From a checkpoint of a small transformer trained on Wikipedia: RMSNorm before each block, a variant of Adam for these matrices.
Each number is 500 + 25 x the weight over its row's rms, rounded and kept within 0 to 999. Layers, rows and columns count from 0. Numbers have three digits each. The size before them is the row's rms in percent of the matrix's.

# layer 4 MLP gate, 1728x512, rms 0.0563, rows 182-290, columns 384-511
100:502473521483493540502490534514527506515502513504486505506486438500520479444501521501499447489514522506496512528491487535497534483512551511487470486511467519482487523510519490507485449513485496475530474490509548492434484546500487448493453540496556515455528488505500501479531548475490491494465492546545478522493504504508551472473496521537505525561543507520498518514490512470485478459505
105:527440485478516489505464525504529530490450508481505463521470487502515472523528486477523493488487493491475503506466542456492501504463449498536520501509494505507510471476491520474504475495558489469481502511520496493491498497468467514434481520524551496478492533480494526482509491476474523538519480558497498503516468497473535507475460479506503489521484487511513492486464497509519519520526
100:541504524495524508476537550516482526526502479511484503468493464484492491515531488460479450481500508527481510491520501492460418496539486516508509502471513483499558501484518459493520512515540485540515526488463536464490510494546472494467465481470526473491474536516496530493482512526495446531548535522519484502466508486507494535472469453495499483523536481540509534516474490493478502495467
099:502473566529495471506495507522480499535464494475512527506511509473547468499520500537517536498467496515453475496494471489489514479503502495480513493522492459489474504497543512528537535521496475449498482469502466543503508495547531486538530488557520472476472501466533473480499519486485515570482515457530491498449483489473497520469484519511510502491562476505513517492517494509525515489581
119:509529446507521507491453513453513490459522510484536506536498491513443470438531522523515498537507486543521501501486535511462537493528493516511517502530483541503505498485480499485553514482505511525485498507517524487514503528540473500509512516493475518445511534481503486495484482505504543535487441486484527417519472508505519554510512516497465501533522496486468462485474492497488516468500
103:479510465517484478493527487450497539428515500519453547507541483523493521495493564473506493500511517504509539512527471504499508532515500496547476508505496489500518504526511507530546522527452513502436504479487479554471505467500477550545464457454535503500512526520521467511478545507530451486444526486488488501498482510514495521509499471497510465477516501531502520523540499501475499473492
098:512444556539510542498504511472535531514453476479495514541544507477480456491501493530473514503529481506486506500513495522467490464457485512494491512489477514490465504463540497469518513466493512511488484490517483514515471539475526459502509493509504503483568481468478468469477452469524520505498506478527491512492517478514505483501492473501480489501502540466451474516480520527502544492500
104:500481533494514514500484502543515489510519497492446492508480488543466506539479507499470508485498565437506458508481533475444479472493528463498511475497491494497491552483484500526515559512480524476492490508515481495461515510471503514523541497505532468498529512512510480493523498493525481497489506477484527539477514469551524498478459509509503511540508480500504492479451545515521514523499
105:534461554490500500525544482499496498532523516474527489484507549495525532484506498476492442498520531486577515508506502485520494501526532546510550532522499501570516495448494500523515499493507525489519518496506509510479498448486511473538473539468529452499483442526506461512539510514527484516501495495468481514500537535486490489462468494462497478526460486524464497558496510499489484546484
102:514488477484511528536537527485456493502475484506469531496470519489482472510474488540546482474499475515506520521499503486530528539513541516506526489462501506532490506551485470469540541553517495530503532475529477538494519495500471490494531502474489527519482504490466478488519555522513507509494481502493498490514533476427481506520509547496471483526487492499473454509517469529490513500477
102:486493529513463522491502513526485475474501513499510522562518522528506496537498536458505512512470452534481518491518518507486483472505499499482518495533516481536446496517476514486532481471475488468573484492518502561517501478497483484484455517469560538514504489507509528575467483558503492516537538519478489508520508506499523492494480458511500530528517525532554547521491484529474554499572
106:557494466490521524489527486482487543492515506463454518480497484492531512510499472492505469498527489496541504511473525502453502452473536464522509515478501500518483454505505501533504497456509506493520499495481518505502472516475467561551460470481516485494490503507513536494505508489509485522475525507490489520508481469487483499520520560530550471528511473556478523557530506440464476481519
100:479489507493488561480526528475528470496488493506497538508480445462490468471568481492511494505531475485525495505518547535508460455476486501501503472492495495512465518525497484524477483516518462459486505501554519513493495470472561512506503516461513451468501477500532494487516447502551548499508515454493548501485468504495527469497508510488473504551531495512481506527511518508504518519497
100:521471556515503501478502495487461546513495488503501461526513502521470498498531476511509515495472521507521524487474497520458509515476513536506515492498532481478462500512517457504487523515496489507506536536527468505497507541486470508503522491495534502506532511508520468554512535492519484475462524462477496507529513488544499494502508463468540480508495486498490506501481476539482506508483
099:499503512482513487443533488538503516533449505539463444535514543511507516530466530487538483541491519467483541504487506526462485474505472475453558503472493463480471492479551484500496479525479497496495485507442527512514497516500496493540535516528544491527532517459497494503515507533476496522512548468500468501486485488513508514485524467494526490477492527543488507499512500513489510515479
098:485524526511497528456534530471508514452493471476474552478484459463497476483481475482463481521480512496490554509504506506476461557507467510470479483503534524473466490517496473528509498509530545529464519486502488511478482548492505536486503500517540531525493492529532490509462490490461530497486514458456525515480450495459497518543516470475505519478496483517491461575506498525505523518477
106:500508512479502514476427524495495529513469470495511482563491482496484488477515512475455533528476476476464488484541526488493474489497484508465485497560533494511521492521502507473461515524500480493492513455515550498506458521495484521514472484539521529483502496496484500521538493510496469486506517544493486518530512543534563466524466487487483519546513484444537472504490532545501505490493
101:503530518463495488488484535462486441486492482480505458494470432509492474552486482513507488498470497520486542490514540530463481473486536545542512456497471464504544492493512528501527550476509477503540483509465518488481505459474516537520445491532533484485480515475516463454485478536513462522553567481480522528514479511486504467537501549476475521523464502485478539559496516484473487497513
098:508442553518505502548508512506500461458493502490484518469453492494527501531506468505469481505515483502512448532508496527509494471515508508507485464490489480517482492511510489486553518517522529485502488472434520523522488501488485555526499508488501475492468519438505509454520493562509485481486476498515527516519536524517580471497519530440488459523488485494495516517485522494465533557493
101:503515523499484468495510515469483561513487505530488517513527549493487517497552515538491509510458499465483492541484498513482481518508523434485479481496501487531519532542519523458510457492523523466486477571492529497500521499505479530465473466474534482471527476494487481453531466460466489506507517522519437488525527464494495461511535483480514513533503529487525462502476506508554483488499
096:488508523513465484496508475497497474518494500472528521479443524511503503518540487535483480514494517493549502527508537430475512512455536527456524515473477517555504482516550511481479519507491548516508508538503489544466516493521520484517476545552517514498558544490531510531494484489492519496512499498506492507532506499505509501485528518494476561542524482530498462479499500530481482504551
095:496497508491495479537482494441482457497519518504524490452511553502512495538528446534531473514513515516507511517540474504499498518503485523540485504492487492513498512476508456528516557486487495473482498529484468499533528521454509557571530451478486508511507484479533473511545499452539516491518495496482529520490489532491527528515480470521505489487498509486561509477520433502500479461509
100:478489555449455510470489541508525486521498485532505542452500482469511470500493513491540455470535490499507471493493494485506505510517471494523545496502471555499475495464501480566515478493487515481464477453502531522489452473489506507507461486519537511456496520473480504498499535514487465505472511529503469499556449474476497498507467461499472454557505496502555506504484489536480530492516
094:513542480526504501515483477505467506520506498461536491496489499528506552509536504462518478480523479539515506463526506526461494489490531506515503487520496460545460523515509493489500471490494479504502510457503517520502459488499517463456507484504497500542527496458529515534460513532514465560460501497489464522471513516491515515509528500526523476481515556518507470478496513510531500494488
102:504499510535512526513560475510522503544507477439511489519473530469448530516474511534512477499492527512516497492511516479492503511511521519497491497480487496510510504488507451513507484503488535503500478535484474521478528490486522470527458512497503521493505512494499521531540537535528505474510456495498451495493540511525495443507457523441509494465523481516459487535504498486506526520541
104:501493513482486462511473443473498504477496487503509522496512482471483464475517449554542482487538470506471515497514510502491516491513495518471516480510475461525484483533528505470495500479507515485433517498503559513502516489563516518519476492476517488505512528482487519483522488484547473491524441494489512494540533526503491481498526463534500520521525563498472502493540526464551498501514
100:498494508509533499528536479502504481524539501491480474468520491469482511534483478493511477542480470470535501518519478510465534472519508510538532485498482519526484508505499481554532480523499479504531473494523511434493466453486456462494526505500507496469500443514478538496486528484500516517498543475474475525541499484484494431511538536523520483478507476511516506489507487517511509508498
102:531435547512513511512519510524497516533490496502492511483507501518498480537516445498459478494491517512518509511467499509513529509522469496475496522528488550542492494479514497507504463497469466463512502486494517498514484510569481523530485561472498474488530477502534510493496506541518503487490494475497496488493530520486462477546502495497576492529466488485451473535492510534532520490508
099:500492500509500525460546507550471464525501415475509474505484487481532515510476490492481478487524460466555497494510545503523508541526494507527538527481502509487529472540500455518506500513492474466522474533490458475484496480491485419495495521501555503513529467500486496503486484509519475473481503528485510516480521480472507540503509524488460501519497532520516510515490479484477515534498
096:517561541495497479486482500511483537470490534510538491502524477487485496511469499508517454492494481520477502508509506545519460504480468488516521523453504511465482563448495515478478532510481484493506445486512508473450499515516453516465474556543540521482476497491497495505519515453484537482489500472485460492454509489530544519517513471469515511493531486540518509487498464498501524552512
103:517475512494502516520468506522518466513479483524535503483473529470501501492473493480494496480535500474513535494540532488480508513502490526483494473488520478526471469514519480486497498466468519511498455502497480539523497510485520473530452474537512551506529481500469511544469490520522467503523518518462484488464543508524504533540474466524526453541510541496516493518481506509458591543508
103:509465528530513473465494504518503527524475502468523518507540517482489505479511466526492500554540523476542529446491504498491500447518517485471473548520515522526500472488490488499464510497526535476531516486514518473478481463530505523515479520530533495556535516516487513536520506483499526503503528497512464529499516435523535467481492500489474513467518538526506509520434565486528489482524
101:505459512470473515463505477525536523483539481486474501502528529460483550499466498523525494495476466509451482483523523496499501457478529536535466478516477547530507516525508481483466514507503489511480472463514545488493533503473496513479528517525567525474499482504477499516531483525466534494551519521536504470501493493486494481483474510500485485532472471497497514521485518471502491500491
096:517529504435469536508489493502478481546475506556508507525484491513474467536481486456514472490473513508492485494495515503501486503537496473552483471502534509488496520525539485527497528513495486496516444534498550468492519541538514523540507523516523496501557562527520535523465469504546444473484567520499542470486482477512521534493483524486515518533496486490539507529503462494468493552518
105:544532488497522495516475504510521524475495490510467494448485492491465488518536497522523458481483528492480521499493499526478524478518501469530462539478498471507478529535474484483512472489471486507504533494479491556520517513467509531517463495447501475500502552529524506476487514473526500490538495530476519507518471535501492512496486501518503493505489499478495498519506526464489472508537
098:532465492476492503539492486478495495517518472485495484518463460490485522455514431473546503488472534490468523532511465538497552464460535485508463518492529470504455524446494508459474491492502479494528509498505535522507485505494520507499545483526510501462491493533521492475491481501473511500532496501501514522503504504476503487525488466470517526510517494490537515493513476455488490526523
101:536536562493536532473513499484521500511536487522476519510504508444493521491562548497485501477471510505474535528509502508478500502534540504514497512511470516526493471511533467485529499465490501473519553547518562471456474536521479501475500532515532504492481463459518500519517524484508503515508553470462472509491493520483488488521459537495554458523482464496524517526533494436530535513497
101:509506540492521467463528475496474516543496504474491497497471486530491497478537466473464494513480521510504451512522513474463438514476478525511492500457490494518474531506522507517534511543510454489473540491500487526514519550524473473546500508506519495498487508472493505516513484515509478487504533506465502509482507516524543520544478508476514492486498500523501504512499568487515512481525
094:544488510510499480472505576514460511571503510510506538469477469470458470496468497522468487504481501495551515457500489517462450491506518491513461484505525479493455499472546453485524479503492511483507495479502512519514483500466498508528501479510516567480518533488517473499450516489473535533523504524511489519482468503497472503547496517549473489515498477491491490519536458454526576511484
102:481504508518449517467475519499455489501478499521493474551477506480505490480514494546510508511494497531515500483514542477446535495482540488518484513525542482490482467501481476513520539493491478470509476470499491530497497527473496506479487519469512506495474515497497440528507469529506493487475555489495535516517450510484500518479492497483545515484489487461503475446531537435467494535457
098:514458494516526484530522486462476502460500485459549517455481526540480457492532502512516487497518534528535459478515511479465526500510491496531538492495511500532555484511498485513479517468498520477505469463483557476489519462535504479514513489471494515495541508515508472494540501477511492520479489477497490487476545491513510491489459475471514462531483469495508499509543561465488523495474
099:462477509539460533495452479501522513484462509500493505504469454477491489509451491494492455492502495502467502511511539551427514505469457511502512479493506500458482481509490478520530503490461532525528505517496489532527493537535526493543502494519529485472496557533488496481490516467439501501508548481523475518478523513503522451459486504484534499534514511482540501485505541476506527511481
097:515463524515464512469519461551498514528441485540434506494445525517467480525514552478490461496507519483471527506499516454478510527486466516468507502503504509552471514512511495498497473512503488481532508463491534562476498482505516484497486518506520511472501506492524519527505529550485502553493531524494570506522511495478504538490491493428561502481465492537522493534510491552502491529486
087:517484518525485515459480480482501514492498446502434467490434459473479485501466506488505470538476562531497481521507503523491489518502499518522531568477521528516506491523504503510494485507505474476460566525535519483501465568542498481488496497501514509507554511484510510546482493516517496497489520497500475491495527561522515499480526483474499470544538500551520501522528557503519495511496
098:505521508507530565507519525525471475496491522495472493510501508446514522538501522487523510546550544518513460521485508479485490497499522507494476449493513522478477558514542469475524542517514505479484488509532509504510520458491514487493521507494527518500492537507517501469478470514498502496482476531499507502495507496512551484478532485506525494514462531537513487522504494503470483518508
101:505513493499501491476494542528497510464489449498525449512471481544493492500493507508519513512492477489508493519514509544466495492462508453482493466490495502554517484498512501520506501518491487507498524505465507562481513473558534492480514485527517501482495509501487514526519448456527516450487493521493532519443498460542504470464446527484534466519492477496482469529497522502526487459486
096:502447498488509504484468524513529527533485494477479484501491533515479506509539465516512476505503517484490479500537487474477545465450490500473518468471505542506489483528468495529503497524497505451529455481538530497467472459503504511524453480535533498480454496478513497478517543468509479542466554534487534502502502507517489515494489498501509468486530508482538498521465528485526466486498
091:492506506506518515512492460501512516524489464493495521494494501501536505523508476511498492491512462418519504518519527498474513468468478486513514502489492494502511496486493488514508473533498528436505496447472482525476506519476488492515511489547501506494520477512486517530513567493498515517481528505490504699533509533524470456517510490536490479471526480523525488497498514502490486500467
096:501478485455500498479470495496499481484498466464480542488494480475489497551490518488495470546507445468536512473504504511521474468513491490500467506530508536543491520484520476494514511506499506514500464492505477514492549513487508510486509504454530484510518525508497500511510566474488515525498501522504509479513531498510471462487490508489550492531494505535509455500513490514465513520472
103:475468508479473486447507487486512510512529489467517514453493533487522510490512480506504441494510523507484509488508560490481459475514506500477495479546497496556468517471478490507475482503508501476514463487492487506506513479519539475519536526488529474483516514527501548471506461490504530475482544515502461560487472506460504458484531525510482528536487435539524513530540513522460521492513
108:504498514473491524512485495507498515496458504505489519500462487443495505478475495504502495470521505467462478498503536480503525470510522489564531499509538502514486515510534534494490494478561495507504473505530501520452499505467520492525527505458502517500466478497523454535496491535494490532487497468522534502498482527502510512493499500487475481498460506503493489515497464507511499516464
099:481484574462505498532491516496485506520501491541493524461489510484524523514533476542521466439525506478501508529492521495522497445509503524525523487498491482550521468475543492493497507520483507501495419506508492505492493464519466493500508498512534507517484535495540538517475453508472497504462484533504483514563501487516500507517533501510442523494531493538515503509516470500475492526508
102:528511501480474465467529473497477490554473458492472500511512540531459505469482471507491500505503509498537485483520518496474485502499498502497511482490501479488471497545509498527537488461479464485483481501529523523522441528531489490520517526520513535526507529487489488474470503524502534464487480523527522504484507520506493419501498467497512488509497524497523465511491508495516522492549
099:482494501562518489487527500514501496521517532517506480436480486491514495488493539504519470521511477516507499501513493513501431502497490488503508469531455510506545501481470516517454504506550478488537507514511500476484507486485475464498481508468531538500527529533523515531476508488518470483508532520498490506535492512485504505547521539519535489531503507472496508518507486463551496465562
090:499498497507437465503508484538478515438542533504493513495504528459513493449489464504463507470470505574540514548453483515512505527485524483524517529493469541511474526512484449503519522517525500517455498495494489476533530467469517499540448499505528508506522495495496522451522496497518485531521479462519531498499511475547554512477474516495508510473510476492475469460502462481475515499484
097:492488504494490547486471493488476526483552447481503485471534546493513521519532523497452506522460486532470513428553508537535543502439553491511490561492530462498492544518499515557478538496462505463473514472505530497519477508533466514502504516473506517470479520487491499480480515472519495507490517462517479486520533502459528489516468528499498530505508449498504486505467511498521495468481
102:488488519481435485490502510466468506505481484422468483518484505458523511482497467509494504524476536468465496475547448522530510480526428550486518518508474468554522482473502488529520518496510483505474528440504494519520506518506555480470467472504510533507518494523490504485504523515526470515508506477493544522572493496496505544540472498496537485475502492551506496470514539466518518509537
098:523468537484494497497517524511498499507468479541480503482489511508467488486519526531486505537462499526465498472519513464493498479519476476514501525491568503528469461503540486527538484472506493475520535453531487491502487534494469442503443537504479515493498507512534481517506484500486493514509532489478514490513512490529461485493480465506472489586523521489463496561502518487477499494489
100:518490505490477485505470526529528520495534490522519502498466538522492504470510452451521505515471498499489500472504525470492502512505460478536515517488502477509532472550515516481551505473503510507556452526531484486526481491502521512443505522512528493452512491544504458522473527501512469517533506563513508523562516511458497491483504505512505542492473500518466478480519517491525519507513
089:500517492455517498522527471541504488461492502468494479457487478496524525548486457520523473544536492493543502535520494500503488512526521466497452502489490496514511474522467455546539543480501511488487518492473495486463486518501492469495519465529526490464528507516486454535463470511474534519473514469548511505518498470509507506492486509511477496477545521511518488484472529536476493516517
103:514481548505512492506492524534467508540512497453479499487469490522492460520535511530567494542470512509472481463518525525483482524497488474495543482507494426535496530488502542485468505487466503497488460492497508521516446495513514486487480506500525473512480480546530500520499520520492460532474474509482464498511506491529542462519456468489453471469470516506555523524517526452485509516539
100:485472569496529508502477531506520468518484507510458511481513521473451515516507497472507459516532495528486506473492523499484496558491534468520497439512490506472490531470524492521481519498509489506495520541550500534527512528542526489494480497520493492515526480490490543516503471506482492495514503533503480526519469485458550490506462509469503500532500493564490526509469495513471502461532
091:531551493542476509493503498478509506501446464533471475491511502481517483536490506510482500513510548475530520486492540506483543496512473515427476515472521516499517515514541468473462447477494484523509476449527497507480493531511497511484502543508525548477503487496469506523450500536538529485544474491521504509500494496454498522541459487483539538536472525515516501524506522513480497553483
099:467507570542509534496472519479528471505473460489522538480505508496505490493470530489464477521529474515477509484544494493485507539547495503509445495518552514529475472485461494494484520505479535450513538494506497535470533535500442514514513511525518502508487467533512475563481481495469486500524528531488474502498488487514494447475452492464499522507508502525489507524467502571501486531500
099:530494528529501485467529533542480493485477495514540531510498504484527537532489492481525454522510510506519491485537509484552480466454536478567514508508529520528454481515470480556528481457497485437513472474484539476487546475531515529506528529510509515499504501530492454476478489510503498522477526512512478507478511499516513504534493499455539538471555500517499501541493558462509554497512
101:540490518491522495590509510463452483528516495488469493479473566461465514454442522468510471539460469533451508515490449472520503514517500512494496482506456491488503508479543483495495532517455494486503486504522523522403470487492534508509480475537518492541538523504539499520470498511504463517521484497482522466505529515461493495497511470496485483519498490513471545463542476519489501512533
103:485490540493506488493524514491502517509522445505509514463495477496516523487541492515479497495478501514498480511494522506508467517511442485522472511521499500538499503486528484497518477493506445503529494489515526528490504571514472479464473506485543530521535481509493515490506494506499495551472528494498531481524520468519521495530480484550503495486493506424505529529537531441443506505489
098:460504494497543506500498499522509493546469515497468525463474524506483501495513510459511492494501478489509494446552466513516466536469521499498509502478528513539451477544499522498525491493460500468544542477471522477494495486530501494496525529517523537490453518519525486509476516513481473521483503478477545524483513529459531482470496526472452500508502492538477516499495537501469546523530
102:475471564518459509511521499529479524488464494526504494474469532504509480502518484481464512535480541499485492492521526511471523502488491490484467528482462485513527527510512514545526572474474485510536482488481505501479510518519533526530483473608469494558501503507548492524472440500489483458486488452526540503468509522522517525504489482482464527482507484527489516484520477477488488535508
097:506548517549519511500499452464461461542485476550490510515447465538542533514545493453529430523512510484497483470496504533468495508512542457477500521486495501486510493512478488548497522468486528440519494490500506520508505454515493443506508454476531492490506503497517493516506480494503468505465482470540480495481532492487478455501492472476514498513505512514482491522506489485526470513475
097:517499517559477520452465521495520482469476497525519501536458517490504477512515521469496474477467498497484483486498487538507495514444540489509522543509504520528506474518489519507516524465492492472488534512526520509504456514504519512501510561560522462504526502456509477516475526499501502464508550526488509506455503511484536538519450489515494502500457532489506518500507535469501503453525
100:503485472510492509457488477488502493515513505458507456508478504495522448487491500480486487497481504481527508528553492487489508542536467496509503474532487483523438492497456505499472493526482489513490520472496507549489508502493526494466498460521517512517515474486512509524457486504469497521517475503478521510507441518517523469520533476488511457502474513525481439556505511481504498527460
103:527494476482488519458500498528509482448484506487537488486471471513503475482469477562469472480510535515503461566536465492530517503467477492500532497538503497512458504496535467518474539484533519470545489509472558499499470515455504520494490519522507474483524475507505496454474478458495498467511513454540473504465509497513524514555501495477490531501493471526523505476483536488481498505516
095:460474553510521476493492532510523481554497483491557524572470510500509492480561468450483491500550498499485504422505506457475495523516488513539508513492483501522510534489508466512496508464490471490485526526528489489498451493525503512520521508517513508465519497518498503512481503506500524516488494530449512494511482511533529473498472540491500528515488509569533487479488570493557454507492
097:490485485509482532520499501481482521521471455494513541530526451508514500460531464534525508459484486513531492454517474474491538463549529518505493513464499472517498532492498547504485492468487504472506506466503504506489460541492502514488504516456489517455504480500510453524513475524499492462510543493508488505494482518473465520485497512475518453511505465520473466546511506496468492472502
106:534481510560539490519496499513491512491558498478509501479490458461546522465561493458518462491484478548516466512455544490443509507508481480504534530497512491535480463497514516472517476527480514489489532514525476473519453505478493474510517520549491525467503507497504498512480496481470482531495510502484514497504480500476454485504483551543491478496469487479495451512529514529503496520512
099:546539521547569517486478472502499484511472474467492545467503510512499466516551512514504467521528503487496479521525471479478519483489550483448536511461544470489463494499474528555486496536518532463481479454494535487445493500513485510516486536529520472489481533469548476492492487466490540504511496506488512468524503515492515517477486495510524507500530498470499480510522509533525492455501
103:547527475495506506448514510476468484473510496500497488499460492476511519512533507499500502485549524545414516525495493518517486512538534494487480492496499485472461523495542460488551473522495533477504519495538504528483486531479453502509539528475525455499522517519509491511517502550463531509499505515524521509530496527497525515488510504503438506517497557533467488516497500504472500516520
098:454521501530525488489495501475529535493495498470491532494486511514478470508520535528529492474516482492513454496555488509454489498464474478505478497514495513526479521494477513501546544508514524450508486526488509497481472501555528506518497470511530507458499545476561540485478495493497495498508550566475482511563477478518498527507479479513525512527472499509529518495532475499464501507504
104:469494558495464511459482514492496480586497502471490483511493519503521485536520488521489462514508445496479476510520515501491509478572506515476487530532541452533529504491477499464534487536511499517516472487515471506456482474535519464443508504524480544472477486445493527484516483482497479558496506486516508485474536502535516477487477514451484470499517463508508499519478546514535530497555
099:514456489463508494552520508453462500480513506486505492505522532499505520467503500505504487502510470501520499525511497507449518478499534505552486505484505508500483483480500525539539489503499498458533539526485511516495457464480527450510491465477502514495530500487469533471520513493525477511528499485501484470501505512519450517476493516519457546496469528516485471537524472490511521496514
102:503498531473485492507502521495485495510469469460512506492547470463506487517492437495501480447442471502497483501514529456477499505581489483457494486509512517492425516500484502493489518539507485513573484497536498496480514482506481503502468501486512548487459519516520505528505487504505527527462513505503496531520454512463500504503507490522498498494505463480502472532472496508511553532486
103:515506463477534522511525513500512467464502492519483485489552455495505497533477475489532525514506479482459500502484513498478453459498454519504478524513459510520531468509471516506505518475461532500495508538502480515538490557482478538495487527480536458512541512523458480546500518466488469449513515508504500558474511466523498521516477476505505495529490558477568493507516519503495507465510
095:509469516525507492485500530528467519496516513470486449542481477483530522525553504479527489498437491493525489512516487526485468459491546483503485475534494479531475541508528469498502484541479504502436472492511464556508477487516529519473529465511550509468500514493489490528533463492515505501481464499464498524516499476484542510513501492474524504549492494516546508548514484569479502528457
105:500496520502550507510503510520472505532432518487463504524512519528458489533504500482509470508488467466485510497517495507458537516497542473495467489467486457490507497524527484495551482516503543519524522528464470533485543500508472483459487497499514531522513499504506477509493510483505481487480545461481453538500536545494494496521513497525490512495472525542535486516493499565457508516486
099:517499544521510510482525491504470446496488500508526481508478500460565514497474489482560444506536508525506438508508485506540514473495478508536518517489456493506528480522519493495471533482476520506494517531517492527513471522479517461533525497522535534500559502499480482486460501533552514492487461456486509506518517519516509484491458491468467459448438477490503505468498531501475521527468
078:514483557449483516503487549496484494558507544497520515504462513486458555480494485502511473480486480537533480489468509496490510487515490488468489520503526514576503484526531539471487509477507476515477521495497506507479469508479494501521501481520569508481503525513496462524436464520531494503502494479506519511530509472508529515494481494500465517484477536519498486512502490515452507492501
105:469475574511483519462466494477502471542522506494477492503502518513468526493470521511489494527485468451512474532483490529464491516494487495550539539521460491541482479489468499482514509497511507481518537467507531533491502511516476496510462503517526541547499510490509487506519483536511504521499474495478522539485490518532510504515480515511476523477469489545504525518496525527501487518516
101:498505514535543485489492514505479442501488499509471492500496481530554512509551522483517472453471499496522474499520509524494497512504503452471477494487540553504471523540510487559470537530516489498499499503471544554463483550544495472465555504513533517450493498483510524500452469483483533518468498520514472490509481507475495456481470530496534485554508501485531485485483515511451516486451
104:517490544506499499487462522534469516510492490565517503519425524474544535498504498530499464509508508467465499486509484518455512513490563490497564506457528514499475483478473467523496508441530526444485511511550511509505425461511502476475500527516484539460546506498490484509477481493514484504470569522486522495500510517494519446502483492526529520506515514499531513500487491482500497490518
100:489490489507529509490505489485542484541462476477465465494530445521494551466479545445501540505491501513463482477498515476518492510534493497459495524507540516488482496525480506497520522511476517463489519525454491475523504528441490495490487519485499509508493513515499460531476516484519490491490519473487486532508494565469477513489483490515501444459474530540522455517520498545469457506480
094:506456523519529506516513494485516498481533464541489528488496500527463503495500470482454484482522523526487507536490487525500456504496516510498499482531531444491451495498480497470452508499479506459507541478500531524506500546518499498520426481504517499467473572530507432502476497531486463508493476505517494521514495475532539501496460483505479499495514512511483502485542507474492507495510
092:519489491464520498541499453510493496467473484499502517461491479500516451504499480478494534519497522495490531496504513494462507485504549505494506476521529492464490490524545475474476546513467514486518472496517533478529535487453547479505461519455502488504449527460471441522474528530482529466512512522525485535487530512491497510521527493506524521500483460473523533511455476475540483499471
096:529522552485472481552467540518494440493458557517492455509520491510504514503526488529521483500553509471513512461547493511490496477500443467472504523477510502514534520484478465500460525495512531528485469517518543495457530511491521446515497514496540528441524538545493490539488494506468479492526506462436481492509489531483529477478474500541453536517519468551559574500524533527465484514497
101:478500513535464502512547478507548494503514512475510517505479502491508511504478488524471497479464517523533495510519513534503464531544511488498479474494496488513462442531512425528520508466512520490512481510483481491480524484495482464492469509512497513484496480532482494531499521512490473496525532463515502537533481500485488520525492517497516462480461497532523510507520518544494457483478
093:505489510514514523473526444526471512483536468473497508517535503477511491504520532493499484446511507482486482483492488473485532469490483493477484482511505503510443456507492496485510467493486494487503504536478488516492518468503489491474530520568491544499550509482453491516496511442489545481528492485508478554475500454498495497460504463512488487546527489507548478514535445445508485506482
102:507523489500539491485522527525509502528510484465514461535459499506482534497489479510476474470539490503513492536494501534473488536483529503493515466519481481505466482512559456532471505500476518464527531459534519517478496485580468510493517486517510512519524513509503506461527523490481500492504461480548492543487502537504503490503544503477496494538448522538543481521516540482497503482471
099:509495506522531501498522502510510501516482454513465503461497521531490516533516466471522467507540521493517528488539472526510546471462554537484515501518493472528514505486537509512510500483508515509503493504546474538493500446498495455519508487551494530503545514476537494496520474519545508477523485479467531533537478508519515475493498537501510520515455517536521464522494497519487487458519
099:535494497442523512492537519502509520513500469525535498473442499496484492488480523505514454515477499492493512492485508493460490481534518482531466482485535498497486495531529522514504517522494468486491505496569519515500479471504506515493479509528496501480493501522503487517519448536530505514497524502492491514513485503518511469472478545550542499505517548495519482563546477472497540501497
099:494548540510537497546553538487536517551494445477517493475523502504471521492475513490456486463483513505530478500517505522493472535492503430552522519519533487514475463540506507516490466550503511466502519538502515512461521484527480486467498483482532474476499528503476481516490442495491497524472505515475519519528444519514498486505486510517529448501531501492482483546542482493496545478429
099:494527495449491512499504475504484531506518505488514505540516508536521525503521490527548471495457539467513473484492472462446496510515496469457548467489535546558486488501508484492476459458510527509450484518486518502488482515425511506494439535481509490494489492519563494551502491533497513503500507476527516495505491502466460538490485482511501530494510513494492423519519459481469540504511
103:484537534514462472491500515466474519531550495496510487484465498492527490507507485491470496525517488532529529486512485486502489440468512473517457480500543528484472517515473494510504522517498501488486484531485477557515506474506531498516492527548555497479466506497478520517508495520490489505482517510543510516526533437513531469474528505524499544502543543540506483525527458468517491508528
103:536497540509476519529473531505482481471509441503489509518527486489499487517546518500480450525498470501479470490501510518531551489513482486523491478491491509508486493487456496468519528485461480487476470512498538516510500530476486482464508513474574491463549471514502491501464549477507508505491504499489493515474535493494535494536497483490524459480480490512490503493520506496477470495513
102:495457522491471490512513487477515445519512531490498478496499494538490524510504512524477530509500504481518502516485539455503534498477475466455532487490509482541509528476490477535499500504523526488518507540554549483485487530500503434490479522492526490495467523517526513495483513493504529491524490518514473488451540509467522530482478511473500504511511522476480491545490493512495462495487
102:530465478484497484541487501494533486506490444503466518501532545541485494498484502473537471484504473504506504479554503471459519466498463461491512474517529500535488510489507500512482513534483495514498525507537536525518512480488517523507540459523490510457512489530501551479529498476489521562497501513511513469481510490467503504491498516493497493487490499490483486477476554564495511516497
096:495511538491489505493499505507488494488460468508533517469526511487508466471466502466492471487551535471442549461506507513479479504546505481527519439510486505570477513512517513511497452419465494494510492509513482492465481498479535506528518469520513551461472455488511500507509496501498514481523502482493477491499516526545536532505492558452509461506455510511492530516460497483502497534476
096:528516533478493478504539473483484516536505513528501519474479515505484495524545514491525493491538479510493511475481558532470460467478480474487494494507465448494526554502495520509453467443468503482489460511519492493497534523520527462510492521468519522481489463493497521520527505511500478487495486520482488529529527444482480469505495497528493562500522526495475509489503513529526511466489
097:483505508499523491483490505476504497513550512546538494480543516477501481501512490513482480466519497516535546503476508474497512500481519491506457477514505458529481519531532468491456483534488512473479481550468555479515517503504476495482524520505508492519523531527522483484491525517501541513486504525490507485522443485542482473478517472471494514496504507480527499500517521506471511502508
101:517513504540517444524448513471459537515476498436483516478454473481491531452530471524491500519468414513520476503479567505474467518484508513506529505487556552539491521509501465472470519520505461468517484467503507510519476453523477526488463506490510484475513501512463510473494510502535472519526513543470498490540482489506482481475504530496532537485512524532503497522530510508499510555512